Each number is 128 + 24 x the weight over the matrix's rms, rounded and kept within 0 to 255. Layers, rows and columns count from 0.

# layer 9 MLP up, 3072x768, rms 0.136, rows 1389-1402, columns 192-239
[[128  97 147 125 112 124 126 140 145 138 152 107 181 152  99 152  84  92 119 117  80 112 117 142 130 127 135 137 141 106 116 138 128  86 102 111  83 118 149 111 116 122 137 147 147 107 119 157]
 [137  98  94 152 151 109 128 118 116 138 146 119 134  71  95 160 132  95 157 131 169 166  91 126 139 111 114 168 133  45 115 153 140  81 147 131 136 142  96 136 129 118 124 159 146 166  84 135]
 [123 152 146 122 143 162  76 101 106 120 110 122 125 104  94 160 134 131 118 155 180 160 121 128 140 129 169 162 103  71 127 132  98 117 134  91 138 155 114 115 137 166 133  97 151 122 137 150]
 [106 152 135 153 155 130  86 181 117  95 122 134 120 157 169 118 124 111 137  93 129  94 117 148 118 116 146 138 112 156 124 126 140 137 134 140  98 136 147  92  96 187 118 126 156 142 191 160]
 [ 96 192 121 149  95 145 117 160 114 152  92 155 110 127 128 117 122 139 111  95  88 134 124  87 141 127 108 141 131  91  98 122 148  88 107 149 112 170 127 133 138 106 121 133 109 111 153 148]
 [107 131 145 182 164 143 116 172 125  98 117 106 133 155 139 133 160 156 121 147 121 131 105 142 146 132 145 111 177 109 143 169 165 117  98 122 176 117 142 131 120 135 115 112 124 125 168  90]
 [103 117 154 108 132 125 132 122 132 139 155 118 117 171 101  84 162 132 152 108  80 128 105 142  97 162 111 128 147 131 156 131 124  99 140  98  76 113 137 135 147 148 131 138 130  98 156 105]
 [133 140  96 151 128 103 140 130 144 126 185 146  98 175 121 143 147 108  96  79 145 148 122 114 153 111  70 101 143 140 123 107 139  85 142  84 109 135 128  99 122 134 105 158 103  95 140 104]
 [114  93 136 157 143 103 147 106 131 154 158 106 124 159 119 154 138 160 113 146 131 104 108 160 107 119 154 151 137 118 124 115 113 139 170 102 161 133 139 149 114 135 190 165 131 135 116 190]
 [154  99 110 101  99 129 124  86 136 146 116 154 140 119 123 160 157 148 167 124 133 158 145 138 138 131 157 156 142 147 105 171 145  92 113 107 124 163 109  99  83 175 120 113 125 157 157 161]
 [133 101 133  80 161 143 115 128 116 137 135 167 164 103 141 120 131 145 116 109 114 129 128 142 116 171 142 143  71  89  62 125 106  92 119 115 118 126 125 126 149 155 169 131 127 164 127 123]
 [141 170 136 137 105 141 144 170 162 102 142 112 124 145 127  82  85 137 118 133 148 153  88 109 129 150 132 116 141 105 123 121 124 107 134 113 134 146 162 144 123  99 136 145 127 159 129 117]
 [111 122 133 149 127 133 132 132 132 141 124 149 136 131 122 151 117 101 157 125 147 114 126 146 147 147 150 127 137 153 143 105 115 119 128 104 138  79 106 126 146 131 102 109  98 109 101 170]
 [ 85  93 142 109 148 125 137 101 146 110 152 139 162 125  93 128 165 118  77 164 151 134 145 106 146 152 102 147  96 164 119 133 128 137 128 112 126 113 122 136 109 127  84 137 123  58  81 105]]
# layer 9 MLP down (transposed), 3072x768, rms 0.0777, rows 1389-1402, columns 192-239
[[151 170 131 142 150 163 119 109 124 146  80 131 127 197  40 110 135 135 144  70 167 161 157  94 133 157 110 139 128 115 145 155  65 111 140 101 143 121 128 148 108  97 116 130 131 123 154  94]
 [148 122  91 110 167 119 131 139 160 137 105 129 132 146 124 106 167 135 137 143 107 124  81 108 126  98 108 112 141 176 138 107 113 119 130 176 131  87 113 109 131 148  97 125 115 141 103  95]
 [ 93  84 147 120 102  89  91 141 135 129 172 131 210 163 134 105  84 128 145 100  81  71 133 147 121 147 147  97 126 117 141 135 143 123 184 170  95 113 131 146 105 151 108 154 106 101 124  99]
 [116 144 105 117 136 139  87 186  93 127  94 154 113 139 106 149 111 144 154 140  80 162  96 136 107 107 138 108 114 122 154 139 148 132 150 139 109 119 139 124 141 170 189 134 145 118 112 128]
 [123 152 127 103 165 171 171 108 137 121 144 106 129  99 101 145 143 155 131 117 154 142 102 106 114 125 125 150 113 106 138 165 122 154 156 102 166 152 141 124 135 142 139 115 104 127 119  97]
 [126 103 145 129 129 124 112 106 134 164 155  91 140 164 152 106 117 142 153  99 134 111 151 151 128 131 136 112 151 104  75 136 120 101 128 131 153 136 116 155 135 149 145 129 112 110 133 140]
 [137 151  95 130 116 123 138 149 147 112 145 152 140 131 147 146 109 101 127 145 103 103 134 101 136 110 131  99 110 107  92 204 108 123 101 181 130 119 186  93  78 105 139 165  84 126 111 142]
 [117 109 146 184 142 119 146 123 139 125 123 137 125  91 121  92 140 156 164 107 124 116 172 108 119 139 127 105 128 113  89 136 120 111 147  86 118 110  79  93  97 117 141 116  90 163 144 137]
 [120 112 141  90 144 165 100  85  86 158 109  89 143 150  97  98 146 131 148 122 134 134 148 147 116 116 118 117 154 172 154 152 137 113 133 118 135 115 155 145  54 114 164 140 122 160 138 138]
 [121 129 108 127 141 101  92 115 139 107 121 134 109 125 178 149 137  88 126 154 133 115 174 125 128 121 143 116 113 145 113 117 123 146 126  80 120 124 132 145 144 174 155 131 163 136 125 100]
 [122 111 125 156 110 180 118 115 130 119  98 144  82 154 160 125 102 107 151 115 116 146 108 132 119 133 157 135 133 107 156 144 147  96 149 140 115 137 132 161 162 100 156 148 154 120  92 143]
 [109 107 125  94 136 114 143 104 104 121 117 165 151 135 132 115 151 122 103 115 136  96 150 145 134 106 121 132 172  91 117 157 151 182 108 127 125  94 148 139 173  88 115 105 119 100  82 146]
 [119 156 131 145 134 113 158 115 123 137  63 135 111 103 130  97 160 120 134 124 103 123 139 150 113  97 144 101 105 121 109 129 139 135 166 120 117  93 158 190 151 176 160 158  92 111 160 159]
 [172 110 130  99 130 112 107 110 129 105  95 140 151 116 150 142 136  95 145 150 143  99 151 117 124 119 133 112 100  67 118 150 149 120 107 111 184 127 153 132 145 154 147 128 138 108 147 179]]